config.toml
vocab_size = 4096
norm = "rmsnorm"
qk_norm = false
init = "normal"
init_out_by_depth = true
schedule = "wsd"
final_lr_fraction = 0.1
Each number is 128 + 32 x the weight over its row's rms, rounded and kept within 0 to 255. Layers, rows and columns count from 0. The size above them is the row's rms in percent of the matrix's.

# layer 7 MLP gate, 320x128, rms 0.145, rows 238-272, columns 0-63
size [ 96 101 100  90 102 100 104  93 101  98 103  90 101 102  91  96 103  88  83 108  99 102  99 101 105  98  97 103 100  94  92 102  95  91 100]
[[165 128 134  81 120 120 151 146 107 109 139  91  30  97 118  91  85 168 127 156 208 154 132 129 122 163 114 112  90 131 136 127  77 179  77 137  89 182  92 124  96  84 102 172  93 132 100 145  88  93 102 189 102 130  82 137 150 111 147  86 188 116 108  69]
 [125 143 142 122 150 119 127 130 184 206 148 145 161  59 138 138 122 131 130 194 165 161 207 164 114 132 135 116 161 172 130 198 125  85 133  97  95  96 156 121 148  43 145 143 136  96 142 160  93 158 147 141 192 109 112 162 151 141 182 167 107 113 119 162]
 [109 122  81 141 179 132 128 104 118  72 132 163 132 166 128 104 107 165  99 174 157 132 142  97 138 148 103 163 110 159 143 128 140  98 120 190 103 114 124  91 132 123 129 169 142  91  54 161 141 138 169 158  71 153 105  82 123 168  98 158 135 161  86 150]
 [176 135 102 135 199 148 158 100 140 125  83 170  90 162 171 115 142  87 146  97 160 105 126 140 119 135 102 131  86 186 157 115 108  79 141 134  55  94  69 143 157 188 111 105 101 120 161  95 109 189 127 166 156 123 206 102  60 154 138 153 126 148 143 109]
 [ 96 116  95 122 118 154 142 150  91 171 102 125 120  77  95 148 102 105 203 102 138 129 159 128 121 125 160 115  54 138  92 166 100 120 158 133 151  93 135 150 111 120  99 143 139 149 122  77 177  78 119  81 184 184 141 101 196 141 101  97 128 128 182  97]
 [130  93  84 110  76 141 177 145 140 100 115  88 163  97 123 105 136 118  52  99 167  79 101 109  92 105 156 192  88 166 155 140 114  91 120 138 117 166  67  84 127 136 132 151  78 168 103 185  91  83 138 122 112 160 127 107 104 126 188 148 127 119 133  77]
 [100 157 100 142 137  82  64 102 158  71 129 101 128 164 138 131 146 165 144 153 191 101 144 127 114 127 140 137  91 139 168 152 128 128 169 151 142  81  86 162  84 147 127 114 138 155  92 192 153 178 171 180 143 132 161 151 127 138 161 160 198  89  87 124]
 [180 129  58 128 142 159 115 118 135 173 187 147 110 133 123 173 149 132 164 191 127 180 176 117 140 128  62  96 164 119 185 157 136 179 159 117  64 112 149 113  90 101 137 150 219  94  93 140 145 122 128  65 147  95 124 152 129 122 139 132 162 130 147 126]
 [ 49 147 103 181 129 113 131  88 173  79 161  95  85 182  88 141  70 100 131 185 135 130 214 103 167 162 104 136 117 122 109 149 100 165 114 167 175  89 150 108  86 134 105 187  76 146 137 132 159  94 148  98 112 141 137 115 124 118 139 168  98 160 180 115]
 [112 134 112 104 145  82 148 128 109 107 130  78  94  93 143 147  97 186 171  79 117 126 128 153 102  60  24 126 137 185 137 142 149 114 145 123  97 125 121 128 125 107 130 102  76 148 110 125 149 173 112 122 130 140 109 107 142 163 115 154 122 212  61 124]
 [123  72  84 146 112  70 141 169 111 144 120 102 152 204 145 134 153 138 139 128 150  59 153 158  81 147 120 184 110 151  79 103  62 113 126 108  78 150  80 123 131 110 128 160 142 166 125  95 105 129 111 163 121 168 126 146 154 215 120 146 124 114  88 120]
 [159  83  93 146 116 165 107  61 124 175  56 100  67 178 135 124 112 170 182 133 173 163 151  74 165  83 116 146 139 105 172 133  91 139 103 164 123 176 163 156 104 147  80  65  98 158 119 126 133 149  44 104 141 110  47  96  55 143 116 185 137 110 108 124]
 [113 129  89 123  91 124 136  49 114 113 162  65 168  62  90 149 138 137 103 155 153 139 161 195 130 103 130 141 132 181 144 201 113 162 179 144 143 131 185 127  98  99 148  97 123  54  69 151 169  94 185 137 146 142 105 185 135 132 150 160 155 103 141 151]
 [142 137 127 144 110 127 155 185 147  87 164 126 135 115 167 104 160 129  91 134 129  97 139  88 106 100 121 134 183 115 161 111  94  92 182 151 174 106 110  88 106 173  98 146 152 117 112 115  87 138  97 164  87 186 186 107 113 142 168 151 106 152 101  90]
 [149 145 189 114 166 128 104 103 132 130  87 171 154  79 150 139 177 130 146 130 102 152  94 196 139 132 105 145 137  95 168 129 121 112 118  73 134 139 143 164 108 110 194  77 154 125  81 158 129 132 157 148  92 104  96  85 166  84 164 115 175 111 103 164]
 [121 142 179 108 138 183 124 127  86 181 127 120 131 131 105 113 138 185 129  82 120 175 140 119  66 145 121 148 126 128 160  76  56  91 170 110 136  99 152 230 133 137  80 142 146 102 158 177  79 149  60 115 115 164 146 126 105  96 157 134 130 140 101 147]
 [140 140 111 140  84 132 158 165 115 143 134 164 113 133 122 175 121 188  88 154 104  69 140  54 115 168 142 178  79 118 119 110  99 195 142 166 161 119 179 134 118  84  92 113 129 191 120 144 126  83  50 109 141 109  68 168 103  93 158 130 132 137 157 128]
 [ 87 187 137 127 189 168 189 123  94  51 111 172 142 153 222 103 109 141 136 130 143  98 109 127 152 141 113 136 105 165 178 101 187 159 130 207 155 124 115 104 119 159  97 162 116 117 123  85  93 132 135 175 124 127  90 143 165 141 145 167  96 204 167 101]
 [103 120  87 127 136 105 174 153  78 138 112 170  48 118 104 137 150 143  92 168 123 132 130 125 120 172  78 171 102 104 134 103  87 113 107 182 128 126 197 170  72  99 116 131 110 100 114 112 171 114 178 189 130 132 162  86  81 145 182 175 190 145 127 122]
 [129 116  96 115 147 192 126 102 145 148 131 117  67 140 151 161 141 119 149 139 106  95  99 135 151 160  81 171 108 100 117  84  98  33 154  99 123 155 131 140 126 118 147 187 140 128 180  98 137  96 141 127  90 196 112 148 108 148 119 195 155 152 160  84]
 [ 93 167 103 115 114 138 142 127 172 180 148 122 125 122 162 138 101 137 163 121 104 157 103 164 149 156 132 166  72 107 105 135 116  97 141 114 139 183  94 138 126 107 170 152 110 157 134  91 137 101 124 118 151 164 145 171 212 112  94 102 121 228 181 133]
 [152 146  73 107 118  91 165 164 114 119 143 113  90 204 147 135  82 147  56 148 181 135 154 128 102 120  89 161  98 201 114 152 138 105 112 111 118 173  98 121 126 182 116  81 124 103 109 150 107 100 141 156 152 182 169 133 138 117 115 152 151 189  96 103]
 [ 63  71  94 146 143  95 166 118 121 146 138  65 149 149 154 101 117 107 101 123 114 145 140 111  79 129 118 167 119 159  99 144 126 100 160  87 134 142 126 136 161 117 145 125  63  96 106 167 150 159 106 202 170 153  99 136 100 176  91 112 166  92 127  73]
 [ 89  46 150  86  96 115 130 163 184  59  76  99 104 144 107  92  92 105 131 101  87 111 116  95  40 125 137 155 137 129 110 151 163 153 131 112 111 161 126 128  94  53 123 101 178 179 109  75 114  86 119 130 101 157 161  85 188 199 161 147 146 131  70  84]
 [170 144  39  68  98 105 152  91  80 142 105 110 109 126  87 102 142 176  93  84 131 110 110 145 156 106  54 100 121 156 117 160 114 150  92 108 111 112 134 117 135 146 154 111  80 155 136 122 136 158 107 150 155 112 167 158 135  98 143 174 149 119 129 147]
 [157 116  62  80 162 158 180 121 115 121 146 109 107 140  56 131 152  60  85 123 159 132 123  82 110 143  85 159 162 140  84  96 150 176 154  84 108 125 120  98 118 173 158 137 139  67  91 130 145  91 137 111 153 133  65 208 156 171  90 102 100 129 157  82]
 [118 131 153 211 112 129  71 133 139 125 116 154 118 145 128 156 107 170 148  82  91 212 116 144 133  93 101 125 124  81 154 154 108 106 116 114 156 136 139  62 126 157 118 127 176 155 143 142 136 164 119  72 107 114 152  75 130  37 131 157 124 142 115 195]
 [ 34 108 109 187 107 126 159  94 102 107 174 119 106  84 108 132 102 133 123 162  79 118 167 152 178 136  73 174 144 148 129 119 142 116 135 120 146 108 115  90 144 152 102 140 132 157 166  96  84 129 136 128 213  94 137 132 170 129 160 123 119 177  29 119]
 [180  89  79 100 100 140 169 171 118 153 129  84 118  87 150 129 201 144  91 109 159 137 126 133 112  74 118 150 101  99 144 138 139 159 162 138  90  72  88 108 142 126 103 123 123 132  54 121 145 123  60 133 187 139 150 128 171 148 149 136  77 168 126 136]
 [ 94 102 136 101 102 161 135 154 202 110 149  90 148  85 147  95 134  96 111  79  74 152 158 142 141 129  82 119  82  79 111 166 101 125 123  88 155 165 205 159 170 141  89 155 136 118 121 121 150 131 128 182  90 174 117 172 160 174 109 119 145 188 118 155]
 [154 130 162  98  69  87  64 144 145 153  90 135  84  95 131 158 166 151 132 144 129 150 131 175  91  85  67 154 163 118 129 131 137  78  64 111 164 129  95  88  64 134 169 161 113 109 152  93 107 126  79 123 155 117 175  69  74  88 164 119 193 115 125 113]
 [140 113 138 163 146 140  78 153  82 157 164  61  95  82  78 199  94 157 110 151  90  83 155 148 161 104 110 135 127  83  93 140  88  89 130 102 190 168 140  92 165 109 106 104 125 149 116 145  70  57 120 175 138 123 113 139 161 117 124 165 139  85 111  98]
 [160 144 127 229 136 219  92  72  89 145 149 136 150 139 107 150 146 132 172 217  77 117 160 157 143 165  87 141 156 113 163 162 112 130 158 105 119  92 149 135  88 143  55 109  68  78 155 155 157 123 118 124 133 146 100 128 133 143 156 180 152 103 129 173]
 [111 123 167 146 127 163 169 119  81 158 165 123 134  64 137 173 117 128 185 152 140 163 124 129 157 181 171 140  78 124 105 114  74 143 147 116 105 208  82 141 174  88  82 122 175 139 149 138 148 112 120 170 167 178 118 112 115 159 144 171 176 115 121  82]
 [130 160 149  92 138 136 134 100 113 107 146 177 114 136 129 148 191 121 119 124 152 132 140 139 113 157 104 156 140 143 128  80 151 131 152 100 119 112 159 145 176 171 118  98 106 118 145 139 108  99 182 110  65 104 151  79 173 124 147 172 143 115 114 144]]
# layer 7 MLP up, 320x128, rms 0.151, rows 238-272, columns 0-63
size [ 92  94  97 102  97 103 106  91  99  99 106  91 103  98  89 105 109  95 109 106  94 103 108 100  97  95  89  95 102 100  89 107  97 118  99]
[[131  93 161  98 165 106 120 113 141 102 174  55 136  64 144 146 105 115 139 129 153 102 109 114 106 144 141  61 133 120 149 187  91 110 127 187 126  85  85  67 104 147 112 125 166 125 154 132 123 141 167 180 177  74 141  55 174 182 151 128  72  67 119 136]
 [100 151 107 119 113 104  94 171 105 122 107  82  75 152 121 136 119 157 149 104 103 121 152 114 150 214 103 105 133  49 164 144 154 151 118 129 131 153 143 178  93 190 110 127  56 128 110 169 113 191 163 131 136  82 110  91  99 102 148 143 129  64 130 123]
 [119 130 162 139 113  83 124  68 139 176  94 113 126 121 146 145 176 132 143 105 136 147 117 138  94 185  84  52 101 104 167 122 155  78 143 180  96 156 129 217  84 169 143 162 156 147  89 185 143 170  89 134 133  88  82  93 160 116 135  72  78 119 186 123]
 [193 138 153  92 144 129 134 125 156 122 155 123 132 161 185 132  97 137 136 106 154 115 108 182 129 110 161 108 148  94 138 108 199 131  69 130 109  68  94 129 169 167 125 136  66 124 141 120  83 155 141 151  73  89  84 117 102 100 142  64 182 131 141 122]
 [ 77 125 148 203 169 120 144 133 109  96 194 148 129 142  83 138 181  99  90 156 131 111 151  96 109 115 156 123 124 134 107 126 135 110 136 113 114 117  81 166 128 162 172 159 189 122 175  91  99 133 112 130 139 121 114 109  81 110 104 168 104 139 147 117]
 [125 147 108  95 160  70  75 184 149  95  86 117 121  77 158 118 192 119 139 153 143 165  91 165 134 137 152 120 105  48 104 151 104 108 111 201  90 176 150 147 108 123 116 148  73 175 219 160 124 169 124 158 109 164 116 135 125 131 120 172  83 137 137  93]
 [126  99  66 117  49 110 131 163 134 163 159  66  86 127 157 160 112 128  93 150 124 157 159 168  49 138 140 132 124 102 139 116 144  75 155 185 121 105 159 116 129  89 145  84 162 111 128 167 132 190 159 118 130  96 204 135 114  98 137 130 129 161 122  12]
 [130 158 127 128 135 129 185 141 171 129 144 180 150 147  72  90 110 142 146 173 208 116 130 128 118 145 129 178 132 140 121 143 112 183 120 171 143  64 155  93 101 121 144 135  80  45 118 143  88 108 155 161  89 138 124 120 159 118  52 133 130 133 162 120]
 [159 141 157 176  50 114 169 102  96 115 144 120 163  83 116 152 155  82 161 125 138 102 166 125 154 159 168  92  56 126 125  95 111 139 191 134 139  83 168 172  69 152  42 132 121 106 151 136 131  80 128 134 157 122 174 175 122 103 151  84 112  72  84 155]
 [114 134 103 146  89 143 115 146  86 114  87 169 132 135 109  95 169 100 114  74   9 173 157  69 133 167 124 139 156 109 145 147 159 124 120 158 127 105 169 154 132  82 118 150 135 103 133  62 161 113 128 115 130 162 113 150  74 108  91 143 115  95 106  70]
 [168 145 100 149 106 187 147  59 128 153 147  62  94 127  89 137 103 114 104  93 143 156 121 123 146 119  88  62 153 135 137 158 145 175 159 100 181  85 113 122 147 130 107 109 149 151 151 183 121 103 110 161 135  93 118 103 127 131 118 108 110 142 121  91]
 [126 123 114 171 107 153 181 134 146  92 126  79 117 185 194 114 132  83 169 133 119  92 116 105 154 147 154 124 137 174 174 154 146 124 132  93 114  64  96 138 119  90 139 127 170  98 211 157 161  67  92 111 133 191 126 106 147 135  36 141 142 161 105 124]
 [103 173 159  98 113 115 154 117  92 126 111  86 106 164 166 136  77 178 104  88 151  99 121 151 129  66  85 134 104 119  86 125 130 152 124 106 158 143  42 204 177 154  60 124 145 168  71 179 115 162 137 127 176  66  97 153 118 109 107 158  92 113  51 139]
 [173 217 168 165 109 152 131 187 164 116 172 168  97 211 141 133 104 134 153 162 165 180  89  89 109  84 127 127 128 213 147  82  98 174 142 165 133 156 103 155  63 137 122 104 179 161 119 163 129 103 110 106 111 119 123 115 145 134 107 104 152 100  80 132]
 [117  94 121 155  80 125 156 108 118  93 112 156 137 194 104  87  86 109 158 139 147 119 184 147 144 143 149  88 142 132 120 189 143 155 160 108 132 168 124  34 120 214  93 120 156 115 138 127 170 146 156 147  77 147  80 174 143 117 167 160 135 127  85 139]
 [158  96 114 136  97 108 176 183 129 138 117  91  93 175 180 165 146 208 216 141  98 135  85  73 106 122 117 112 110  92 121 156 164 138 141 130 185 133 114 123 113  69 121 103 166 140  79 119 136 138 107  78 114  92 141 142  94  80 133  93  87 155  83 115]
 [145 141 128 129 107 129 162 102 142 142  97 171 120 108 142  97 182 189  92 117 134  58 168 168 145 131 169  87 156  46 107 114 128 128 196 141  87  54 127 117 113 137  58  56 125 149  84 125  67 152 110 116 138  99 131 115 136 140 162 102  90 120 133 118]
 [ 90 123  80 181 216 138 141 107 127 177 192 105 157 173 106 166  91 122 104 135 149 142  97  60 109 175  70  68 100 138 170 126 143 184 134 104 114 123 181 146 137 114 105 167 119 154 155 158 187 125 135  78  97  93 102  74  86 134 180 107  86 116 171 130]
 [ 78 143 157 164 132 128  78 129 167  96 151 136 110 120  96 138 141 153 101 132  87 105 132 146 139 110 215 110 120 106 126 117 182 113  79 154 114 127  94 142  89 141 113 134 110 177 171 117 120 124  54 180  92  98 141  47 152 147 182 125 195 100 173 147]
 [105  78 128 130 162 179 154 125  70 135 110 154 193  80 133  72 121 131 187 167 161 164 109 141 124 130 130 133 102 127 101 143  95 138 125 203 159 149  56 112 150 111 113 128 138 153 129 173 125 153 125 103 161 127  84 115 144 192 175 113  96  82 127  96]
 [124  93 182 145 111 113 174 157 131 132 121 162 112 133 179  65 151 107 165 125 124  92 136  68 119 147 160  69 164 116 159 101 136 116  79 107 144 107 103  72 170 176 153 155  89  91 133 176 149 137 181 129  66 107 108  99 119 172 163 115  97  95 150 173]
 [ 84 116 140  78 111 121 154 191 100 135  97 110  80  95 103 143 133 151  83 127 162 145 173 104 127 153 105 134 125 153 188 150 148 174 132 164 122 100 138  85 157 168 126  95 108 103 165 149 133 167 144 156 162  66 169 150 147  99 114 106 139  94  69 105]
 [149 123  87  96 104 124 127 140 140 171 163 100  75 157  91 152  76  69 155 133 162 135  62 100 101 166 126 138 120 113 115 172 158  86  91 153 118 118 128  88 118 113 128 189 146 120 133 106  88 166 162 106 104  75 188  66  90  99 106 126 154 128  96 100]
 [120 157  97 158 120 136 107 143  79 147  92 132 105  49 174 125 148  96 143 106 118 145 167  88 169  61 170 164 170 116  92  56 140 174 103 109 123 131  89 101  93 121 171 184 130 121 108 123  92 143 123 104 146 122  52 129 176  93 143 132  53 117  90 125]
 [128 107 118 120  90  88  90 109  98 124 172 156  96 168 115 143 125 219 134 121 153 125  59 104  82 104 125 113 138 177 128 104  94 164  74 103  83 141  89 131  74 146 125  80 100 163 167 189 150 150 130  73 114 110 138 131 136 108 173 146 156 123 155  94]
 [181 141  93  57 164 113 145 145 148 169 168 176 142 141  94 146 125  97 142 220 163 146 116 163 139 106  85 146 106  79 114  94 125 128 139 122 108 125 131 117 131 135 207  91 138  64 172 142 151 116 155 116 139 129 121 146 151 163 130 167 118 112  99 106]
 [ 21 163 171 107 154 134 147 150 123 133 125 152 139 126 138 125 125 108 134 185 104 168 156 126 113 111 131 129  60 135  84 104 132 145 119 118 144 166 106 144  96 131 146 170 138 169 116  74 145 125 194 158 102 133 135 166 155 174  82 168  78 127 110 125]
 [152 191 160 146 118  99 156 147 146 129  64 155 167 110 118 152 126 114  93  95 106 128 129 174  85 184 128 113  91 134 143 134 133  90 143 183  93 150 112 147 158 154 119 141 136 122 182 114 148 159 172 170 201 177 108  60  71 111 130 160 190 144 153  63]
 [ 88 115  54 106 111 163 111  54 149 125 123 123 127 119 119 161 177 121 115 192 118 140 147 116 135 157 131 149 135 127  63 189 157 110 175  80  78 169 119 107 147 127 138 115 111 114 183  71 170 145  59 110 148 120 151 138 134 110  87 124 114 114 161 125]
 [ 87  95 165 176 117 127 161 107 128 166 172 136 168 154 162 175 142 173 121 110 123  66 120 179 132  66 209  94  91 151 116 126 115 128 165 113 112 131 170 118 130 120 128 100  83 136 148 138 153  62 174 138 164 111 138  59 148 102 138 174 150 145 149 149]
 [126 160 128 103 137  87 126 144  84 212 145 152  67 135 155 171 148 122 126 153 127  77  93 143 138 149  76 106 173 100 168 116 116 118 121 172 178 146 122 118  66 138 137 178 196 111 132 141  79 148 121 117 119 117 162 169 101  88 102 109 115 118 111  84]
 [114 161  81  71 149 120 129 113 125 141  80 143 178 163 167 107 207 133  71  91 111 136  98  86  99 155  87 148 116 160  95 151 103 162 142 173 115 156 104  54 150 149 165 130  86 100 138 104 159 138 172  64 121  83  94 139 151 138 128 137 155 110  84 161]
 [109 141 145 180  58 180  93 144 136 147 122 147  83 123 134 122 108 125 156 149 153 142 128 127  93 116  66 176  71 126 157 145 134  96 142 147 190 145 114  80  70 155 190 150 186 117 106 142  93 109 105 125 110 204 108 135 184 164 142 131 133 113 149 127]
 [165  77  57 140 129 100 103 143 146 138 160 136  99 143 168 187 198 141  82  94 146  89  98 165  73 110  99 162  86 143 209 116  87 130 107  83 170 131 180 184 174 134 176 125 164 110 112 170 138 155  85 136 145 132  73 121 159 158 165 142 136 133 124 125]
 [ 97 144 102 132 125 202 186 136 111 235 110  97 126 122 166 152 106 120  92 111 163 142 175 143 127 110 126  95 150  97 154 170 102 149 101 144 148 102  96 190  93  68  97  74 142  89 165 132 130 111 119 105  77 100  91 160 140 121 125 151  78 111 134 183]]
# layer 7 MLP down (transposed), 320x128, rms 0.146, rows 238-272, columns 0-63
size [ 93  93  98 105  97 104 105  90 102  95 101  92 100  96  91 104 101  95 106 104  94 104 105  99  96  95  94  94 106 101  88 107 102 116 104]
[[185 112  91 110 138 164 148 128  95 136 121 128 140 114 120 100 186 116 148 109  50  79  46 157 102 163  61 149 104 108 113 146 131 170  87 114 168 159  96 124 108 163 169  92 112 121 107 144 124 159 185 115 108 120  78 158 169 132  78 107 146 195 123 156]
 [155 104 120  60 140 107  95 134 180 219 140 105 115 129 106  75 132 185 148 168 131 102 136  81 133 130 123 127  57 111  88 179  76 116 209 170 137 161 172 205 118 111 122  96 198 132 184 140 162 147 136 156 164  65  84 159  76 153 127  77 101  95 113 156]
 [ 85 148 118 126 153 108 113 175 191 149 133 119 102 153 117 159 151 137 152 121 149 140 166 113 102 130 167 187 149 150 137 187 129  90 173 131 165  72 127  85 102 124 167 156 116 116 102 185 127 106 152 183 151 160 118 137 133 126  85 159 140 117 122 124]
 [136 189 126 128 114 154  66 101 103 141 191 101 147 109  68 159 135  98 116 106  92 151 124 187 142 154 102 165 134  87 185  23 107 119  79 148 163 180 166 156  40 105 132 114 147 153 142 122 148  87 129  99  90 126 103 136 150  74  81  33 160  98 104 159]
 [ 93 169  47 131 143 140 102 119 192 130  72 109 162 156  78 165 105 147  93 108 155 154 147 182 156  87 101  82 148  93 148 170 156 160 200 114 149 130 150  55  97 181 150 138  92 147 125 132 136  86 149  79 180 170  79 135 139 129 161 152  76 155 108 115]
 [144  85 108 138 180 133 139 173 154 166  85  84 143 178 140 141  86 137  75 156  43 159 113 107 109 113 109 143 156 133 116 123 110 121 186 121  99  98 142  91 137  89 126 142 131 129 127 111 119 164 143 140  77  35  83 184 131  99 165  51 158  99 122 125]
 [ 73 148  97 107  36 179  99 101 101  88 125 119  73 129 211 146 121 119 148 125 114  97 103 110 124 108 150 150 109 129 143 149 148 120 155 101 126 108 113 124 128 151 101 114 102 142 129 225 156 178 137 121 132 141 160 126 121 108 198  28 108 136 117 151]
 [ 72 125  91 134 117 137  67 163  97 153 106  87 126 122 119 139 143  89 117 101 121 138  93 175 153 127 114  65 161 124 158 154 120 154  77  95 185 168 126 123 112 142 100  81 165 146 152 110 168 148 130 159  87 125 110 113 104 148 199 191 171 135 190 146]
 [200 150 159 180 101 108  87 123 139 142  94 109 153  93 120 135 116 147 108  91  97  94 128 104  73 111 141 126  57 125 145 132 112 143 135 145 116 126  88 116 181 110 127 115 159 161 131  82 156 122  93 165 136 109 103 124 132 144  78 124 179 151 100 122]
 [ 98 123 105 146 139 143 151 126 160 121 122 134 163 137 124 106 106 117 133 152 136 102 115 160  96 134 125 111 117 157 164 198 192 177 255  77 127  74 110  63 114 164 112 141 155 105 129 104 126 174 118 197 145 162 137 123 126 152 180 242 114 134 191 124]
 [147 102 116 146 189 153 171 149 150 142 119 117 125 104 125 157 100 108 131  85 129 161 143 194 142 147 125  40 135  72 168 151 124  92 178 181 147 132  66 151 131  93  45 144 126 113 141 150 106 140 138 161 154  98 113 138 136  98 141 246  60 119 158 132]
 [111 152 149 116  98 138  98 113 127 135 152 158 180 113 134 109 169 137 125  90 117 108 171 116 118 152 119 109 109 169  94 195  94 157 181 111 155 158 134 112 160  72 158 144 148 121 171 155 167  89  69 113 169 165  81 127 118 147 141 160 107 129 159 160]
 [ 96 158  75 128 127 168 106 108 117  83 141 118 106 133 134 124 153 163 192  67 101 129 125 143 130 164 106 205 145 142 101  82  93 118 111  95 131 132 112 129 139 163 133 160 157 175 161  61 177  86 135 157 157 152 138 158 126 125 160  83 138 129 113 132]
 [187 167 148 145 105 136 142  93  85 122 147 150 107 191  33 139  72  85  87 101 121 102 101 157 163 185 162 163  89 108 168 112  53 119 127 138 137 156 111 126  98 131 151 132 128 112 145 112 151 137 152  71 111 143  86 133 136 111 139 112 143 136 141 149]
 [111 136 198 129 152 123 162 110 123 157 119 117 107  94 155 211 157 128 129 124 113 148  77 134  96 129 101 143 133 127 164 125  85  96 132  76 112 135 110 181 146 111 165 132 150  91 111 153 122 137  97 138 121 182 104 103 160 124 113 255 167 182 157 101]
 [111 105 157 163 116 125 127 130 134 173  86 128 225 119 108 142 125 132 190 193 124 141 130  80 141 139 138 159  64 136 127 171 133 145 236 124  96 100 125 110 107 139 106 177 111 122 135 165  87 147 110  68 106 124 134 165 147 143 117  20 111  99 105 131]
 [ 88 171 163 153 108 140 161 158 135 128  99 155 117  86  88 152 132 135 119 173  87  78 142 115 168  90 135 114 110 135 109 126 153 134  66 165 113  47 209 122 121 144 140 112 107 159  94 148 111 138  51 111 159 116 127  81 156 177 138 104 171 116 195 134]
 [114 142 124 135  98 166 155 148 113 174 125 121 142 134 136 123 130 136 159  97 111 141  71 100 168 160 164 131 171 123 144 181 106 109 227 132 121 102 129  99 140 121  84 121 189 113 220  87 167 181 177 106 118 178  85 133 145 158  87  64 139 133 163 116]
 [119 145 175 151 115 144  68 127 144 108 135 107 210 163 113 157 107 115 151 180  88 124  95 136  78 143 159 141 151  80 136 127 140  67 181  79 134 117 103 143 155 147  86 144 125 140 117 119  94 107 138  65 125  56 138 111 118 146 118  48 165  90 139 126]
 [184 116 119 142 165 169 155 112 146 140 129 117 112 133 117 169 158 155 100 178 107 188  75  68 158 174 124 182 125 124 129 134 163  94  78 103 158 173 172 143 118 104 144 138 163 121 100 171  90 161 105  78 121 158  84 181 118 155  91 161 117 174 112 104]
 [125  84 147 103 150 213  90 113 149 140 123 118 121  75 130 164 137 121 140  66 184 158 132 127 106 143 130 119 132  99 175 115 171 107 219 106  91 150 136 129 158 114  60 160 151 121 106  70  95 122 161 111 184 139 117 137 107 127  84 158 136  95 158  74]
 [142  96 131 152 150 160 149 127 103 138 125 131 103 112 127 149  89 117 142 135 105 156 107 145  86 112 118 128 166 106  79 125  60 102  80 189 109 107 132 103 134 180 199 136  81  52 173 110 111 101 127 129  85 128 145 140 125 138 154  58 182 130 120  97]
 [150 139 182  60 103 103 114 144 158 206 163 121 115  99 123 111 146  93 107 177  87 129 153  88 127 169 140 109 165  93 130 159 123 154 139 116 126 161 125 105 106 125 141  87 114 145 142 133  94 173  84 139 123 180 115 144 121 134 174 207 153 110 168 104]
 [114 120 109  79 134 116 117 130  69  69  81 133 181 107 167 127 141 124 131 188 137 156 152 157  94 215 136 159 138 171 121 125 123 108 114 120 105 134 146  90 153 127 161  91 126 100 156  76  93 156  41 157 138 146  90 180  93 160 179 188  97 158 132 162]
 [153 138 147 140 134 177 146 141 123 167 141 149 193  97 159 133 125 106 136 127 128 156  89 128 127 106 133  99 125 116 123 229  89 119   0 174 119 163  87 104 129 161 123 184 113 121 149 111 124 116  99 130 124  95 101 192 123 106 159 112 122 109  90 138]
 [ 94 134 209 184 107 103  71 104 120 103  92 129 129 129 186 101 120 151  94  68  83 114  86 176 157 152 140  93 156 110 147 175 122 111  86 155 151 150  75 168 157 123  77 125 135 143 146  67 103 144 115 171  63 115 143 129 111  85 169 131 124 172 118 161]
 [118 125 128 167  59 172  90 124 119 134 103 115 154 108 126 116 106 139 153 112 109 164 117 110 140 151 100 126 159 118 115  47 100 121 255 149 143 140 156  92 142 122 135 172 167  90 129 134  84 125 149 159 100 130  98 155 164 120 106 228 135 114 128 135]
 [197 178 169  85 115 110 109 155 153 139  77 125 159  98 136 125 149 122 172 102 131 146  72  73 170  76 129 163 120 155 167 122 152 131 215 160  95 106  80  82  86 131 135 109  72  84 100  86 135 137 128 182 118 123 127 151 148  92 101 150 121 158 140 157]
 [ 77 155 121 119 127  97  88  98 184 128 101 102 102  86 142  96 101 132 127  87  92 132 111 169 103  83 102 136 159 137 127 131 154 101  17 163  98 153 138 146 130 120 148 196 152 129  83 144 126 128 104 158 183 123 159  91 149 177 126 255 116 134  96 129]
 [120 130 163 111 112 159  88 162 167 130 188 135  71 115 138 189 104  91 114  92 192 132 106 151 109  98 177  99 108 179 153 140 108 135 122 106 150 201  82 184 157 134 103 156 193 156 111  76 146  68 134  87 100 131 110 132 113 130 122 202 134 129 140  72]
 [101 107 181 134 151 106 160 124 150  90 121 137 124 139 113 107 115 126 161  71 139 132 133 120 124 156 115 129  74  96  90 133  86 114  77 121  59  77  87 172 149 145  92  89 148 128  97 109 177 123 151  94 109 109 130 113 136 203 130  19 111 117 120 126]
 [ 95 124 117 112  95 136 138 117  89 117 129  80 156  78 107 152 122 145 105 151 115 111 118 139 105 161 113 181 159 123 171 108 130 146 154 109 148 164 139 159  97 113 148 132 146 186 118 171  80 187  91 133 115 157  83 157 177 124 160 211 103  83  95 135]
 [164  94  96  89 170 124 122 141 139 112 113 167 177 174 101 139 109 132 120 101 135 141  44 167 173 124 140  45 109 147 160  89 128 145 157 154 122 103  86 137 112  50 116  67  94 115 137 106 163 122  78 169 126 120 174 124 179 109 123 169 123 142  47 171]
 [110 120 133 113 119 108 158 137 151 137 111 105 152  76 159 161 169 118 184 117 144 118  71 129  97 138 154 127  78 129 111  95  72 105 115 105 102 210 144 122 184 118 184 167 121 153 126 157  52  90 158 144 187 173  87 124  98  73 131 183 145 109  95 116]
 [164 135 121 151 121  89 137 128  87 125 137 178 112 155 144 163 141 122 139 185 109 125 155 159 105 169 170 162  85 105  77 169 131 100 168 114 157 182 115 116 143 116  97 127 136 163 153 113 124 206 138  80 126 176 181 140 145 170 166 255 180 126 159 154]]